Weights of a small GPT-style language model, trained from scratch on English Wikipedia.
Size: 12 layers, width 256, 2 heads of 128, MLP 704 SwiGLU, vocabulary 8192, 13.8M parameters.
Architecture: rotary positions, no biases in attention or MLP, untied embeddings, capped logits.
Each number is 128 + 24 x the weight over its row's rms, rounded and kept within 0 to 255. Layers, rows and columns count from 0. The size above them is the row's rms in percent of the matrix's.

# layer 4 attention output, 256x256, rms 0.113, rows 49-69, columns 192-255
size [104 106 106  91  98 101  99 106 104  93 107 106  98 102  90 107 110  97  95  95 104]
[[112 113 108 104 130 125 101 134  95 128  79  90 114 135 127 138  99  88 137 126 121 130 133 126 159  82 101 139 175 144 142 158 156 128 119  89 125 105 157 120 101 117 126 149 143 117 136 115 112 122 135 147 165 101 113 121 123 153 106 141 142 130  85 122]
 [135 150 129 133  59  91 162 139 127 153 102 131 120 146 121 124 137 145 102 159 159 129 111 122 141 117 140 157  68 135 122  87 145 140 117 137 139 119  77 114 130 119 133 120 171 137 103 158 147 129 107 145 117  91 145 123 105 128 128 149 100 111 139 109]
 [100 130 114 109 113 128 103 155 117 119 155 145 191 120 158 136 131 115 106 144 109 109 123 113 137 127 114 114 161 121 163 163 139 193 114 126 113 118 141 124 139 123 125 163 149 133 131 150 108 189 147  97 148 111 133 157 103 122 124 150 154 113 139 137]
 [ 71 159 102 122 135 112 109 133  79 123 165 112  95 100 149 106 153 130 104 130 138 134 196 132 102 124 134 100  97  89 106 114 164 146  91 122 163  97 124 148 112 152 127 145 160 111 140 116 149 130 135 151 122 145 130 155 130 135 125 147 156 136 134 126]
 [127  94 126 109 153 136 145 151 125 162 128 139 135 128 126 123 157 118 124 136 189 131 157  85 111 118 107 110 163 135 117  88 101 157 144  82 119  67 169  97 159 105 118 129  72 163 176 134 127 151 140 112 120 114 133  92 163 137 104 160 150  92 181 122]
 [149 110 100 121 182 169  86 167 124 115 124 112 140 137 155 105 176 126 137 117 150  77 114 141 144 102 112 135 107 134 163 130 120  97 153 148 139 112 136 142 136 144 163 144 111 155 105 151 132 104 179 106 132 118 136 117 135 179 119 155 155  91 151 153]
 [144 115  99 123 137 138 108 106 137 156 128 137 153 106 129 100 131  61  74 127 141 144 106 138 125 145 147 147 125 139 106  94 134  95  97 143 135 112 131 149 110 113 112 106 107 150 132 126 113 151 138  84 141 124 134  98 108 105 119 111 119  91 158 119]
 [125 133 114 122 116  88 124 121 122 115 154 150 174 106 113 111 153 122 130 132 158 150 130 121 117 124 152 106 143 129 143 147 171 137 122 150 122 155 133 180 113 139 106 116 117 140 123 108 158 103 107 112 107 142 160 115 109 125 126 109 118 139 139 150]
 [130 169 126 143  96 137 122 164 163 132 142 139  94 129 107 122 110 134 140 148 150 106  84 133 118  92 112 128 163 175 119 133 133 141 118 144 132 130 158 178 149  78 138 131 139 131  89 139 120 158 131 120 145 108 146  89 158 138 174 143  91 147 131 160]
 [135 152 133 108 130 106 119 143 133 107 130 149 186  88 112 135 152 136 104 127 146  97 117 130 114 143 148 112 183 116 119 148 125 133  70 136  94 143 148 147 151 132 140 145 143 110 167 102 114 118 163 125 144 119 156 132  46 153 171 130 143  85 165 117]
 [ 81 142 117 145 162 136 132 140 123 128 142 139 158 128 136 206 119 107  76 134  90 107 154 144  80 112 169 125  97 135 130  79 147 153 104 105 108 173 126 110 127  92 115 116 100 108 106 181 117 108 139 146  84 151 119 124  94 173 142 123 158 106 100 119]
 [150 148 139 143 185 111 152 133 150 138 123 123 169 150 104 163 147 131 136 177 148 130 141 181 134 117 110 117 118 142 145  98 126 135 112 128 151 106 122 182  89 132 157 167 136 151  95 100 102 132 141 107 109 159  99 144 139 130 120 127 139 144 108 153]
 [ 88 123 123 137 117 107 147 115 132 119 169 177 129 127 139 130 139 142  71 128  80 127 133 133 131 133 126 148  96 108 143 126 161 115 130 110  71 128 148 121 105 166 123  80 133 138 174 155 126 134 123 149 102 136 102 166 156 148 137  88 128 152  95 125]
 [118 154 107 113  89 165 101 138 112 123 107 127 150 145 162 155 132 122 131 130 118  88 129 136 143 129 148 172 174 171 115 158 143 117 150 115 117 132 167 115 101 114 140  96 165 140 140 141 128 116  85 124 147 122  92  87 114 166 137  92 140 124 109  87]
 [109 123 159 104  97 139 134 119 123 125 102 147 142 137 115 126 138 124 134  85 138 168 128 161 144 140 113 164 120 115 121 147 108  82 130 132 117 133 111 111 126 139 109 108  88 119 131 125  79 153 116 118 136 129 137 123 140  99 160 135 150 102 126  64]
 [126 137 164 141 132 124  87 119 156 166 176 146 157 145 129 114 168 112 128 111 100 135 132  78 159 115 129 150 109  78 101 162 116 100 146 136 104 133 130 131 119 128 112  96 132 118 120 139 106  96 137 140 127 132 130 139 140 151 132 123 152 133  99 120]
 [112 130  96 136 133 134 134 101 147 126 149  94 144 111 123 147 152 105 157 137 120 139 126 168 152  87 146 131  88 119 125 105 148 112 120  71 113 128 111 153  82 103 136 145 154 156 122 138 102 103 170 125 131 137 160 138 140 137 116  93 167 187 120 115]
 [106 161 178 132 158 162 172 147 111 141 160 148 139 115 112 147 158  95  87 126  91 143 126  85 138 140 107 114 161 161 133  84 107 136 130  87 151 128 166 122 124 121 155 119 120 104 124 130 161 104 152 129 133 129 132 180 181 144 141  83 187 150 168  98]
 [129 113 117 137 145 123 102 128  94 115 143 107 126 107 181 114 133 150 100 167 160 159 137 142 143 137 129 119 117 139 135 148  99 167 138  87  70 141 126  70 170 119 149 137 138 128 134 157 110 146 133 159 135 145 160 117 126 115 166 125 145 135  71 127]
 [ 96 189 118 133 163 113 110 119 132 164 136 141 112 136 157  93 121 137 131  81  98 126 147 136 134  83 156 137 130 141 134 116 100 107 123  92 111 124  92 132 129  71 148  99 153 118 148 111 119 128 182 128 182 129 116  85 137 153 128 120  85  96 132 164]
 [134 128 154 156 107 113 100 135 139 132 143 146 192 104 132 113  96 127 130 125  87 140 128 128 145 125 126 131 124 136 133  99 140 132 137 150 119 102 113 166 149  86 143 182 121 109 139 152 204 140 108 167  72 121 118 144 117 179 114 100 137 170 151 103]]